Weights of a small transformer language model: value embeddings.
Each number is 128 + 32 x the weight over its row's rms, rounded and kept within 0 to 255. Layers, rows and columns count from 0. The size above them is the row's rms in percent of the matrix's.

# layer 5 attention key, 384x192, rms 0.117, rows 121-141, columns 128-191
size [ 90  93 101 114  96 107  98  91  94 120 109 129  99 113 132 151  92  98  99  82 110]
[[ 95 163  88 176 144 145  86 110 177 132 113 143 188 117 119 126 127 149 173 167 141 144  90 126  74 130 105 141 121 110 114  95  51 118 135 135 163  88 111 151  90  94  97  95 129  68 160 189 131 152 112 200 111 141 116  98 157 192 147 135 118 122 109 151]
 [151 144 119 143  59 167 114 170 109 189 122 115 122  80  93 125 110 144 152 149 101 121 163  64  96 126  93 167 123  81 105 127 146 152 161 103 131 125  98 125 133 116 120 136 127 105 170 188 173 152 149 110 144 111 156 180 147 168 139 137 129 112 130 117]
 [143  94 179  91  95 172 112 127 169 169 127 100 146  89  99  88 104  93 103 140  84 157 152 139 148  94 138 109 119  86  87 165 150  91  94 104 120 176 105 114 148 120 157 137 165 143  76 129  99 152 138  58 111 143 195  66 139 130 122 125 144 190 167 139]
 [122 100 127 124 150 148  93 154  96 191 161 118 108 132 106  81 135 171 103 139 150 126  99 106 133 116 134 141  77  39 146  82 176 185 162 122 124 183 120 138 149 187 144 127 173 124 165 161 125 134 152 122 108 163 190 114  65 195  90 120 183 120 167 126]
 [142  98 109  94 108 108 132 158 154 149 110 138 139 161 119 143  70 131 112 146 136 114 154 152 139  67 144 163 143 160  59 139 187 101  96 157  58 120 107 133  80 166 148 171  87 129 171 112 141 102 201 177 209 101  80 139 105 124 180 145 110  83 141  77]
 [157 140  96  88 183  89 189 115 116  92 127  90 135 160 156 180 152  73 141 143 174 100 143 141 120 163 163 111 147 186 119 137  97 104 121 137 101  96 124 166 118 121 157 162 108 172 121 146  97  77  91 181 148 112  70 166 143  76 112 128 109  90 104  90]
 [135 119 140 117 108 146 152 154  83 132 136 120 105  82 142 208 124 171 110 167  87 152 107 125 115 154  89 139  76 108 117 163 156 108 126  73 172 132 152  70 139  73 160 137 136 133 116 126  94 120 130  74 140 127 163 159 133 118 147 156 110 134 144 190]
 [ 96 134 136 184 153 105 147  98 168 168 135 144 135 148 100 127 137 148 122 161 128 104  91 148 106  70 141 184 110 170 123 120 169  69 129 115 157  91 135 127 161 138 116 220  95 157 149 114  95 180 194  80 128 108 129 125  86 135 132 152 153 150 166 119]
 [118 103 176  52 170 134 100 106 151 179 172 106 109 152 109 185 131  99 152 117 142 102  82  99 130  42 159 127 150 112 101 170 151 142 152 130 171 166  64  70 134 142 117 102 139  91 113  91 141 114 109  80 151 136 149 121 113  95 127 148 143 146 150  74]
 [130  97 126 108 108 120 173 134 115 121  97 130 113  95 192 130 119 137 167 117 120 166 172 169  98 127 123  94  91 160  80 142 134 118 113 144  90 161 144 165  91 117 138 120 177 101 156 133 130  94 157 113 148  73 115 136 170 110 130 119 115 138  93 153]
 [116 157 148 137 142 103  84 136 153 150 165 153  94 177  87 127 124 106 126  96 144  61 101 119 161 108 144 137 165  95 132 132 149 121 166 113 128  79 112 104 132 140 148 133  90 118 106 112 100 138 131 131  60 176 153  95 140 160 106 122 159 147 203 106]
 [ 56 130 100 115 148  95 138 155 131 149 140 135 124 141 154  78 153 122  95 148  99  88 158 136 121  78 102 160 193 146  92 152 130 128 123  93 123 136  78 108 104  77 154 180  30 116 110  77 140 124  89  92 132 111  95 115 150 117 166 147 196 124 147  63]
 [120 129  70  80  96 135  53  97 117 149 169 126 111 142  55  93 216  62 103 135 118 112  68  68 141 156 190 134 101 133 148 148 137 107 116 130 158 126 124 101 153 164  90  85 142 145 158 131 122 174 146 163  91 140  99 152 104 112 125 165 111 155 120 140]
 [159 139 181 118 131 143 155  96 123  83 149 148 170 125  71 146  83 142 165 125 158 139 119 149 125 130 108 106 117  64 152 117 113  83 178 135 138 115 179 138 145 152 146 120 157 161 124 149  90 135 139 121 151 122 151 125 125 131 111 101  79 125 124 218]
 [165 130 157 166 146 127 174 119 147 132 133 170 101 151 161 113  96 162 155 141  94 109 231 191  83  81  55 120 156 131  80 121 143 142 119 106 142 114  88 123 122  87 123 161 106 120  94 149 153 159 112 117 163 126 105 126 128 127 109 121 148 132 152  79]
 [154 175 151 151 115 111 125 107 137  84 122 123 138 120  73 124  83 141 136  94 173 140  78 111 150 149 151 102 104  60 190 111 109  73 187 142 135 127 167 138 178 151 133 107 156 144 105 141 112 124 138 136 129 120 182 156 143 112  85 108  92 111 140 196]
 [108 150 123  94 135  82 100  80 152 144 151 141 166 147 104 146 130 141 112 174 159 145  74 124  88  41 147 134 131  66 130  97 140  90 168 145 122 104 113 128 170 158 178 181 136 170 155 105 148  91 139  75 128 161 130 119  87 172  92 161 115 115 184 115]
 [ 53 147 106  90 111  56  63 108 131 159 153 133 106 141 115 139 173 126 128 128 108 139 104 115  84 100 140  95 170 118 122 123 132 190  81  85  96 133 114  63 162 140 103 171 135 159 144 159 145 105 121  99  76 124 149 106  98 162 133 122 116 111 107  52]
 [ 89 138 151  89 111  98  85 121  56 149 166  98 135 170 109 103 189 136 166 105 103 150 104 119  87  89 124 109 151 120 121 107  61 151 117 107 116  70  90 126 158 136 111 127 140 104  96 203 102 104  89  66 149 124 137 127 184  99 182 186 165 104  70  66]
 [ 89 105 140  94 147 119 105 143 133 109 141 210 131  99 109 139 133 213 176 148  70 119  98 159 118  89 128 151 125  78 164  96 127  98 167 146 161  88  92 200  77 133 156 118  96 140 154  89 145 147  47 145 135 136 154 104 165 120 189 124 165 125 158 146]
 [178 105 139 173 166 154 162 164 103  78  76 126 160 109 157  86  91 144 128 127  92 119 190 149 159 178 116 135 103 179 128 177  96 132 135 130 144 144 136 126 102  84 100  83 129 121 100 138 127 145 158 177 155  79 147 146 151  72 113 103 152 140  89 157]]
# layer 5 attention query, 384x192, rms 0.116, rows 122-141, columns 128-191
size [ 89 111 106  83 104  94  83  99  93 103 126 106 122 128 141 108  91  94  98  96]
[[152  82  77 165  91 120  60 176 116 143 138 114  99 152 109 168 146 145 116 134 100 208 142  98 169 143 150 130 129 151 123 123 139 171 155 127 133 116 152  98 101 171 121 131 155 158 167 139 210 107 179  68 187 112 123 155 178 181 145 153 105 130 140 170]
 [124  77 156 107  86 134  78 138  98 149 151 112 146 135 173  73 127 118 120 153 107 114 150 146 136 125 140 131 174 120 117 161 126 134 115  60  87 163  96 164  95 106 200  91 132 149  92 129 105 111 176 147 122 128 157 121  97 158  92 105 166 194 157 116]
 [ 69  95  97 215 154 152 101 181  72 157 156 144 148 130  97 109 105 167 150 160 130 128 119 140 145  85 143 142  79 127 139 150 168 169 172  37  63 129  81 129 172 173 115 158 168 153 105 141  77 175 174 162 161 109 154 122  97 121 157  93 122 118 147 183]
 [159 152 140 132 162 104 148  92 122 153 132 134  96 196 173 154 118 142 119  88 147 121 131 204  85 102 120 159 121 160 115 120  93  84 149 116 144 113 144 134  97 134 146 143 158 154 112 112 115 123 138  52 157 106 125 118  99 130 106 118 124 128 109 142]
 [142 189 160  99 166 141 189  60 149  68 125 136 102 198 159 136 111  89 113  86 196 114  98 161  72 123 109 110 127 141 126  82 114 112 105 167 178 107 165 145 135 147 107 162 106 105 122  65 137 142  66  94 108 140 126 144  82 104 154 131  95 134  74 125]
 [109 104 114 131  77  88  88 125  88 146 130 123  76 124 134 125 153 164  83 148 103 236 125  84 179 128 101 122 111 143  92 127 156 138 109 106 148  85 139 123  75 124 177 113 139 144 161 144 127 122 138  67 167 167 111  92 160 177 170 167 118 124 162 127]
 [172 114 148 171 139 117  97 142 110 146 118 173  59  88 123 214 108 105 101 142 157  79 159 165 194 169 130 126 102 132 136 153 146 113 132 123 170 152 179 150 154 179 144 145 149  78 120 117 118 143 119  78 106 118 117 151 189 144 127 124  58 171 110 163]
 [125 160 132  73 118 178 149 160 160 104 106 156  67  64  74 174 119 121 132 159  94 175  90 190 128 108 128 119 125  92 109 128 148 155 119  97 137 120  95 172 134 146 183 127 169 128 138 147 139  89  81 169  68 126 140 125  92 164 143  91 107 104  66 119]
 [ 98 115 152 167  88 175 137 102 157 147  98 120 105 156 191 122 135 132 112 135 147 123 186  81 121 173 112 107  76 170  81 129  95 124 138 163 102 212 128 168  92  94 148 117 136 205  92 143 107 109 162 155 133 179 107 124 136 114  79 123 150 101 152  90]
 [129  94 125 123  88 175 147 189 125 139  83 115 202  50 121  79 177 135 161 176 100 157 146 199 161 152 114 143 137 128  97 149 192  69 144 112 137 129  95 112  67 130 161 146 132 127 120 132 118  78 130  82 150 117 127 125 133 106 174 196 151 150 143 125]
 [123 162 188 160 114 109 153 144  83 144 102 101 126 220 160 115 106 126 119 154 104 137 227 131 141 154  95 141  81 166  89  98  95 126 142 184 119 150 118 126  87 114 101 102  73 139 116 125 125 158 149 146 159 141  97 159 131 126 156 153 157 104 141 125]
 [158 115 115 119 142 185 122 128  84 107 103 155 145  45 109 143 162 100 154 115 163 149  43 158 158 132 115 129 111  87 131 135 156  83 161  94 136 128 146 160  89 121 151 129 156  79 106 153 108  84 133 114 152 126 176 136 187  85 127 138  82 141  73 131]
 [130 111 124 107 154 131 154 168  94 118 106 117 144  46 159 129 177 142 133 105 153 118  40 110 155 122 131 124 134  90 143 145 131  91 133  42 133 144 148 137 112 130 140 169 169 120  89 171 127  96 105 104  63 104 154  80 147  92 127 127  96 192  78 134]
 [ 98 164 113 117 138 161  89 105 184 137 145 178  96 109  61 155 168  91 111 137 108 120 105 115 118  58 171 172 173  86 133 147 181 107 115 130 151  96  89  98 152 141 125 131 119 115 176 100 164 152  92 155  94 136 132 140  95 160 130 129 158  94 165  94]
 [159  91 158 145 118 100 189  71  97 108 121  77 147 145 197  79  81 155 158  94 136 139 151 129 113 177  91  93 129 124 165 107  64 129 127 129  88 122 133 169 145 102 131 123 159 171  67 178 111  65 172 125 192 115 132 139 184  99  87  96 119 127  98 133]
 [173 140 138  76 147 127 145 157  66 108  51 120 175 135 139 137 136 101 141 109 181 144 141 132 123 154 165 149  61 115 181 117  94  82 114  85  75 106 144 122 132 129 113 146 179 156 132 159  97 108 150 146 125 123 146 135 121  62 137 166 130 159 117 116]
 [203 151 185 131 147 137 131 126 142 163 158 103 112 157 132 143  90 107 179 128 145 150 151 163  98 130 142 187 141 137 148 106 156 136  90 166 124  71  94 159 158 204 125  78 142 140 149 132 145 118 179 125 160  93 131 124 103 130 127 129 115 132 129  97]
 [120 138 200 119 109 106 132 138 141 157 130 139 119 112 132  64 145 138 137 111 131 148 154 180  64 101 167 106  69 113 116 150 167 110  90 150 113 107 145 118  77 161 118 178 153 132 138 107 133 162 126 150  52 102  99 114  84 132 122 141 112 114 193 146]
 [101 132 137  56  78 110 122  97 152 124 131 137 186 168 128 122 119 138  75 111 135 152 107 112 152 141 123 125 137 106 134 165  93 119 109 118 126 166 145  97 129 114 129 151 129 145 115  99  94 120 107 206 148 185 122 135 105 135 124 140 135 107 182 163]
 [ 90 111  88 141 135 154 140 140 139 133 140 169 133  77 142 136 167  88  77 138 124  67  77 110 151  96 116  92 166 131 103 124 148 122 151 130 160 188 164 112 116  76 123 188 104 120 122  83 159 166  93 145  75 145 134 156 127 152 127 141 125 150 142 133]]
# layer 5 attention value, 384x192, rms 0.106, rows 96-127, columns 128-191
size [ 98 110  93  98 113 118  91 110 104  94 102  95 111 104 110 112 111  92 110 103 111 113 101 104  94  90 103 123  98 112 106 110]
[[113  54 151 133  94 149  82 129 113 169 165  88 172 138 120 142 131 158 171  67 144 190  86  94 145 118 184 138 124 148  99 211 164 170 108 121  86 104  80 133 111 140 111 142 152 112 128 125  45 142 162 155 144 164 109 140 142 139  98 160  89 141 155 138]
 [ 95 178 139  95 179  91 175 143 122  62 109 191  47 128  99 139 100  34  81 134 109  79 116 198  63  96 116 113 145 144 195  78  79 120 129 154 165 211 209 127 130 124 154  98 103 118 147 132 136  88 118 131 129  64 149 163 122 106 140 109 152 149  88 107]
 [142 118 122 181  95 158 133 106 121 120  56 102 186  70  91 111 178 151 103 154 137 205 151 187 163 150 112 138  79 122  78 109 115 126 175  99  89 162 138 152  86 157 113 131 187 128 121 167 151 162 163  90  77 139 109 120 108 129 151 120  92 166 113 119]
 [104 168 103 132  78 116 102 122 134 126  88 103 142 106 123 151 133 122 119 145 194 155  93  55 124 197 141 124 120 140 140 165 124 110  97 125 115 125 146 122 114  98 146 132 173  96 138 123  25 124 201 173 131 142 105 154 117 143 136 100 120 127 131 101]
 [ 74 141 182  59 135  74 112 109  48 139 133 136 130 147 110 102  91  85 100 136 104  56 138 192 114 119 113 128  95 141 194  49 159  61 108 127 151 174 152 120 167 111 175 103 143 140 154 185 150  84 132 127 169 128 168 154 123 137 117 177 121 167 132 141]
 [109 124 112  77 166  87 106 135 110  99 206 134  63 138 160 118 130  94 122 138  95  31 106 136  59  98 124 131 144 137 221  88 138 138 126 110 160 121 159 110 174  84 151 112 127 127 127 158 128 108 120 143 128 121 195 120 121 157 108 162 144 134 141 180]
 [152  33 113 165 103 172   0 148 139 124 136 123 121 134 113 200 111 172 120 147 144 115 124  93  98 168 167 127 151 136 100 150 160 133 143 149 119 124 120  99  61 104 136 147 143 109 103 126  87 126 158 151 180 148  94 118 120 154 138  79 117 172 124  90]
 [123 159 161 106 155 113 123 129 150 126 145 139 116 112 134  56 108 109 150  63  95 142 114 134 102  62 156 129 157 145 113 130 125 175 111 131 131  94  56 189 160 116  70 160  93 109 166 170 126 120 131 160 142 108 123 160 152 104 126 198 117  85 164 139]
 [151 123 146 109 146 160 150  86 142 141 145 143 122  82 183  52 150 163 182 167 167  80 152 206 158 126  82  94 127 137 136  84 149 131  99  52 133 184 157 158 107 103 123 112 164 104 121 128 155 147  38  99 103 165 190 133 123 117  82 125  63 128 132 112]
 [116  56 120  77 103 164  61 158 130 158 165 117 118 120 125 121 122 102 160  92 133 175 111  79 141 175 184 131 122 133 163 221 170 209  87 104  66 136  84 140 120 117  94 146 141  81 122 115  94 126 142 158 141 177 120 169 130 152  99 137  86 181 115 128]
 [100 201 131  63 161  86 144 163 110  75 145 157  67 150 128 133 123  51  89 124 108  99 125 171  45 121 127 143 129 133 183  59  85  88 107 164 181 144 140 138 196 107 138 119  75 159 142 145 137  62 152 123 120  80 130 135 130 102 158 153 184 133 119 118]
 [ 98 126 133 119  92 155  84 135 115 187 171  85 123 136 133 172  98 147 169 123 131  64 152 113 126 124 132 139 161 135 168 186 160 122 134 161 185 119 143 174 124 136 158 121  97 105 159  98  79  87 164 150 156 118  97 131 158 182 110 114 135 116 143  97]
 [145 110  89 102 140 129 118 127 119  90 122 127  61 182 124 165 120  93  96 173 127  50 137 136  51 143 141 149 147 121 224  87  94 165 163 157 132 122 127 103 160  99 126  77  93 132 131 148 158  71 125  98 109 103 156 148  81  93 159 122 166 145  96 142]
 [201 151 184 163 152 160 203 139 170  87 123 151 140 106 130  99 148  97 143 127 165 122 157 153 159 142 106 108 127 146 123  90 129 179 145  94 136 190 187  95  86 119 137 158 149 144  99  68 109 161  75 102 120 121 111  88 119 106 120  66 134 113 135 158]
 [165 149  89 187  82 149 105 142 193 107  67 122 141 155 119  96 147 149 128 147 163 232 124  33 115 150 161 129 114 115  87 171  74 181 134 146  91  55  84 140 103 143  72 147  94 134 122  80 123 168 173 114  69 138  70 125  88 134 143  85 135  97  99 114]
 [ 69 114 120 140  97  67  86 140  86 151 119 143 133 123  98 168 119 114  58 160 110  87 111 120  99 117 164 146 129 132 184 109 143  94 153 148 132 132 131 143 189  97 153  79 135 121 161 194 105  96 203 182 183 103 169 137  92 175 130 148 127 133 145 128]
 [112 207 117 143 174  78 174 139 159  72 104 171  85 110 128 118 114 112  74 141 113 115 135 159 120  66  91 119 137 120 147  70  89  82 141 149 186 168 186 116 139 121 137 124  85 139 137 138 173 127 125 135 116  63 105 127 113 145 130  96 164  94 151 112]
 [183 197 124 187 128 100 173 101 145 112  83 153 152  79 115 122 142 119 114 179 138 162 132 158 146 107 103 113  84  97  96  40  61  92 131 130 136 151 173 114 109 162 121 123 155 183 100 147 192 169 122 103 106 136 105 106 105 139 159  65 130 117  60 109]
 [104 139  95 138 147 117 105 109  88 133 100 115 134 143 106 136 133 106 136  96 104 160 121 132  98  84 173 138  98 136 128 184 110 105 123 148 138 131  63 174 126 163  93 173  97 131 134 173 177  85 142  90 102 145 108 169 107  49 141 190 125 144 119 159]
 [124 135 133 111 181 164 153 187 125  97 128 121  54 168 152 136  99  58 150 147 170 137 103 140 125 178  95 105 145 149 149 161 144 151  95  97 132 142 134  87 100  71 125 126  94 104 107  51  51 109  80 154 155 113 130 129 116  71 119  98 130 105 118 135]
 [120 175 144 144 168  88 199 119 121  89 139 186 121 141 152 109 120 108  85 159 123  34 153 195 155  82  91 121 174 127 131  53 103  52 146 122 198 179 215 105 136 119 137  92 104 145 144 144 162 139  89 139 125  59 164 131 109 138 121 123 139 103 142 107]
 [153 106 174  78 157 185 163 129 163 151 188  99  77 123 159 123 117 147 206 117 153  91 134 115 122 162 125 111 161 121 127 112 177 214 118  98 149 141 116 124 109  92 138 161 165 104  97  93  88  98  81 141 140 153 137  73 174 108  94 107  81 141 113 106]
 [110  80 149 138 101 183 148  83 143 149 150  79 167  88 136 124 148 191 154 153 143 125 144 129 192 179  96 126 101 136 108 179 164 106 132  79 139 151 176 125  49 130 143 130 197 120 110  78 120 155 106  97 133 185 171 117 144 167 105 116  81 129 133 127]
 [ 84 196 133 138 140 119 141 144 138 119 154 105  99 126 138 143 109 109 174 123  96 130 125 131  97  74 119 155 135 141 158 157 122 123 124 169 190 129 136 119 171 105 116 146  93 159 139 124 128 127 113 115 119  94 124 105 193 103 101 136 176  62 183 176]
 [ 93  43 116  84 136 152  71 141 136 176 164  88 124 132 115 152 127 121 180 141 145 121 110 107 102 184 168 144 133 149 179 212 192 213  84  86  97 121 102 139 136 127 102 142 150  96 122 132  90 114 136 138 144 144 140 171 154 110  96 102  95 168 113 147]
 [156 117 101 154  96 181 172  87 111 147 123 139 157  46 142  65 156 156 154 203 154 105 164 133 157 129  97  98 109 113  91  95 127 130 141  70 132 173 144 169 136 128  89  84 199 143 119 148 194 165  43 108 145 158 163 140 134 152  80 114 108  76 112 147]
 [138 187  95 162 105  90 229  73  84 153 112 132 140 118 118 124 116 140 104 123  82 169 149 159 138  77 113 127 101 100 109 117  92  28 145 168 174  93  98 141 156 154 165 148 135 144 166 160 161 161 147 103 139  88 119  97 124 111 165 159 130 106 193 143]
 [154  97  43 166 120 160 127  85  93 145 147  57 144 129 151 167 120 147 118 163 132 121 123 131  97 145 131 143 114  99 176 150 127 124 143 131 139  47  59  77 151 147 135  78 169 161  94 160 103 139 172 104 169 159 132 112 129 111 123 132 147 122 165 208]
 [ 92 166 134 111 141  85 128 119 115 116 147 157 108 140 123 110 116 118 123 113  53 128 131 181 102  54 140 141 144 126 110 102  85 114 135 165 136  95  98 136 137 139 126 131 107 169 157 191 170 123 160  96 117 113 136 107  95 110 136 195 135 137 111 127]
 [ 98 131  97 161 131  83  92 174 143  98  96 153 109 163  99 208 122  99  33 130 118 104 106 127 121 151 145 138 129  97 174  47  97 101 124 163 123 109 169 113 126 151 119  46 106 105 137 110 111  97 178 135 121  90 121 148 112 134 163  72 165 161  74  77]
 [133 125 189 118 127 148  87 146 136 167 144  67 150 126 133  92 119 149 172  82 125 195 124  94 171 132 122 120 112 124  52 144 138 173  87 110  78 121  87  95  51 131 130 186 140 137  81 105 131 149 143 136 130 174 109  95 185 123 112 186  99 144 144 123]
 [ 91  97 116 173  42 116  49 134 159 148 126 127 188  81 116 102 136 150 167 102 124 192  99  57 138 110 150 113  86 165  89 183 147 149 102 134 101  91 100 149 104 126 126 193 146 122 143 184  88 154 196 205 143 150 104 123  91 140 116 158  95  83 124 145]]
# layer 5 attention output (transposed), 384x192, rms 0.107, rows 96-127, columns 128-191
size [ 99 115  93  95 111 121  91 108 104  94 105  96 119 105 108 111 117  90 110 104 114 112 101 107  95  86 103 127  98 115 109 114]
[[116 133 158 123  73 136 132 138 142 135 116  94  67 100 132 134 175  64 160 134 121 218 156 150 113 159 164 165 113 111  78 137 180  80  87 151 131 149 134  95 106 103 142 100 111 134 158 175 198 117 188 138 120  98  84 154 110 152  99 168 128  92 158 109]
 [178 147 105 129 129 163 129 155 147 143 153 153 170 150 146 114 101 172  90 158 101  72 135 101 131  99  90 125 174 128 188 131 102 144 168 100 165  93 148 145 164  86 138 135 105 171 125 147 130 100  66  64 109 135 111  72 117 113 170 127  88 170 101 115]
 [ 99 137 137 115 135  95 129 152 136 124 115 140 143 186 105 164 109 165 134 150 144 121  40 118 139 129 213  75 160  80 110  97 185 154 110 136 152 102  80 114 133 108 103 163  86 159 198 119 113 127 124 177 138 161 160 106 106 161 127 127 160 110 142  98]
 [111 107 156 176  96 144 149 113 116 123  76  85  95 122 108 122  86 110 130 118 131 179 179 129 126 147  98 140 108  97 107 112 114 135 142 135 138 139 129  90 118 129  98  88 123 165 111 202 166 168 176 122 158 146 183 109 202 178 161 164  95 125 149 169]
 [138 127 120  94  92 147 141  62 158 155 123 109 121  69 150 156 141 129 140 105 118 128 111 136 131 119  90  87 116 145 131 151  98 180 194 120 144 136 141 125 195  87 137  99 107 115 124 150 135 134 124  78  73 190  95 146 127  93 198 124  86 158 104  84]
 [205 107 121 115 138 172 139  97 150 189 165 150 184 120 136 133 139 110 120 113 131 129 158 114 126 102 127 139 126 177 166 176 112 137 147 160  93 103 169 164 171 139 131 120 144 169 111 138  94 123 116 106 137 132 135 169 100  41  93 121 134 153 157 108]
 [103 159 143 145 142 178 172 146  90 151 115 124  69 118 112  99 140 110 187 151 107 190 160 126 137 142 151 169  65  84 119 160  79 137  85 117  92  57 107  93 176 133 119 102 110 132 105 169 179 120 144 115 144 103 118 198 182 138  94 165 140  67 155 139]
 [183 121 123 137  97 100 123 130 117 135 168 118 158 145 114 156 155 125 103 103  91 111  91 126  76 105 189 102 124 149 178 136 180  83 100 119 127 193 189 128 120  93 110 157 139 178 140 150 115 113 103 125  98  70 132 105  60 133  72 125 104 130 118 103]
 [132 154 138 138 108 132 109 102 170 100 147 142 173 188 175 128 101 135 128  95 169 168  79 108 185  89 165 104 111 125 130  61 134  94 171 192 138 126 161 132 166 108  72 156 119 105 189  76  96 165 143 214 146 186 132 132 105  93 132 100 145  60 172 173]
 [138 124 159 117  73 178 131 133 128 186 121  68  87 117 133 117 122  63 136 137 104 215 181 128 102 144 175 146 102 122  96 144 155 110 110 141 123 121 154 122 138  89 135  89 137 156 146 189 136  94 178  98 110 102 100 119  94  93  93 159 117 101 180 168]
 [201 108  97 128 175 148 176  88 118 129 130 151 133 110 119 106  87 142  98 112 124  67 152 119 122 121  91 104 147 139 181 175  75 151 139  97 136 158 158 144 134 129 160 120 158 142 108 154  78 108 106  44 110 149 124  99 126  90 144 156  71 210 105 127]
 [158 151 125 131 149 163 139  75 118  90 105 105 126  91 134  98 117  98 162 153 153 155 204 135 158 120  75 134  87  99 121 159  71 113  90  95 100 138 124  61 183 153  95  71 148 122  16 108 177 128  99  91 142 146 166 141 139 147 145 122 104 120 130 172]
 [150 122  95  96 202 195 121 155 112 182 152 158 123 111 117 117 102 109 124 133  81  87 158 118 127 125 116 110 144 152 170 180  76 161 119 122 134 111 161 175 132 117 153 145 134 140  76 120  63 146  97  57 127 130 109 112 147  83 106 126 109 191 141 151]
 [115 183 135 142 102 119  96 163 158 128 116 184 143 194 184  88 150 156 109 180 155  93 130 151 147  86  94 168 132 119 101  87 131  88 117 187 126  61 117 172 101 157  95 169 119  93 139 102 164 152 123 163 183 144 119 111 139 115 170 111 151 117 104 137]
 [ 80  83 116 135 193 133 126 196  77 109 123 149 113 134  90  88 103 135 123 133 102  84 123 153 115 147 170 152 146 137 133 120 144 107  89  81 147 153 124 153  47 172 114 163 129 143 123 120  90 126 106 155 143  66 164  82 150 150  75 124 174 128 144 185]
 [150 111 131 144 123 145 135 102 119 165 158  78 128  58  99 186 136 147 125 126  92 156 146 118  80 151 128 112  97  93 167 161 118 177 173  86 143 108 155 111 191  91 119  95 133 191 147 185 152 120 115  84  99 148 149 168 139 133 163 153 121 167 125  85]
 [161 127 103 156 163 122 145 132 130 106 154 183 225 168 123 112 114 200 114 135 126  36 118 113 115  98 118 124 159 131 196 112 112 158 128 106 132  97 134 168 139 157 125 178 153 179 110 102 115 130  57 117 127 117 167  93 129 112 149 112 127 167  99 119]
 [ 80 101 133 119 165  86 126 174 117  98 119 170 158 151 123 143 105 216  89 145 141  61  78 126 166 120 109 119 140 119 136  97 140 144 175  70 138  97  87 157 118 128 122 159 101  95 181  77  80 118 107 157 158 153 144 101 161 139 168 123 158 133 122 116]
 [205 105 139 105 143 151 123 161 104 132 120 125  96 158 110 139 115  84 102 119  91  89 102 135  71 125 195  52 161 173 161 127 170 173 108 109 114 185 145 158 148  62 135 131 120 159 135 162  76 103  91 105  89  74  81  77  84 160  78 125 116 182 124 105]
 [114 204 142 163 110 178 131 101 185 159 124 167 109 157 178  38 115 122 155 122  96 114 190 109 147 117  57 186 152 154 110 134  87  86 150 206 178 137 126 124 108 147  93 119 122 104 105 162 182 159 129 118 146 121  95 117 172  72 145 102 111 138 113 160]
 [129 158  99 155 136 109 148  98 165  90 155 155 221 140 141 128 136 204 126 125 142  71 106 100 135  98  58 126 131 118 176  89  98 125 163 151 136 102 147 154 129 157 117 164 137 145 135 105 120 161  88 142 102 194 138 115 143 103 167 104 130 157 112 117]
 [134 164 130 115 116 142  94 126 119 115 129 163 106 164 189  81 123 105 139 130 181 185 157 155 209  88 100 144 117 166 124 125  72  36 129 169 114  97 145 100 148 142  97  84 113  97  97  83 135 123 163 117 190 121 117 176 119 133 130 131 139  58 151 170]
 [126 180 153 148 111 124 102 110 165 127  87 120 122 156 134 149 129 100 128 157 191 213  88 125 165 139 137 120 116 105  78  99 143 131 141 192 132  98  97 106 147 128 114 116 145  98 137  77 170 142 147 196 151 177 158 150 122 145 144 102 166  48 136 146]
 [198 122 114 140 177 125 149 103 148 123 152 151 185 145 105 105 165 104 119  99 111  86 151 121 119 122 127 156 165 157 141 139 123  87 106 139 110 140 126 151 121 187 149 115 152 139  75 106 118 146  98 141 175  58 146 116  96  92  90 117 125 200 124 123]
 [148 136 150 106  91 188 106 117 141 200 140  89 102 115 135 118 129  55 153 135  85 208 178 116 141 136 163 141  89 126 113 144 130 104 111 142 109 119 178 159 170  74 119  58 116 160 127 180 143 125 171 109 136 141  98 114 102 110  85 153 143 117 206 177]
 [ 72 147 148 150 103 111  98 132 160 115 128 138 177 178 154 164 100 155 113 126 156 153  59 136 172 121 148 106 107 118 114  59 156 116 166 157 120 110 170 163 128 110  67 159 117  96 182  54  98 139 120 209 157 170 124 121 106  99 153  82 147 102 153 145]
 [115 128 126 165 123  39 101 137  95  52 126 113 153 119 125 179 181 181 125  66 128  77  77 113 144 153 144  77 128 134 180 101 173 154 115  79 116 200 100 100 158 109 117 120 103 114 173 146 134 151 115 144 119 147 110 168 170 184 167 142 140 156  62  92]
 [108 120 165 125 154 101  92 107 100 158 108 148  92 124 104 169 187 100 181 108 133 155 150  95 188 176 117 143  76 155 108 165 150 140 108 168  72 141 122 159 157 138 120 117 125  95 116 145 132 197 172 174 175 127 101 186 202 114 114 127 162 175 154 120]
 [171  79 128 144 174  92 135 129 118 101 158 133 134 110  78 152 145 141 101  85 118  66  85  93 111 118 164 109 140 151 169 140 146 143 130  73 169 176 133 117 128 143 175 139 114 132 150 113  78  93 100 138 101  77 144 139  95 109 107 145 143 155 109  67]
 [154  99  96 113 196 130 175 197  93 126 132 132 134  85 117 161 104 150 122 153  91 102 162  94  89 156  78 140 155  87 171 162 112 190 163  96 125 114 134 122 148 108 169 151 128 143 129 149 142 130 117  73  89 133 154  97 158 159 130 143 121 160 108 143]
 [ 78 122 129 103  72  96 121 118 123 131  82 132  77 142 134 106 158 101 132 117 159 198 108 166 143 141 142 144 134 113  75 144 162  84 120 123 124 118  79  89 121 135 177 121 145 106 159 122 150  80 193 120 115 112 132 173  96 148 131 143 147  78 119  86]
 [127  75 167 162 110 101 121 141  98 137 121  78 121 108  76 138 150 105 110 136 130 172  93 154  60 126 207 136 124 136 109 103 172 129 132 103 148 139 124 104 127 111 101  97 113 150 167 162 179 136 107 161 101  71 166 152 131 202 118 158 157  80 136  92]]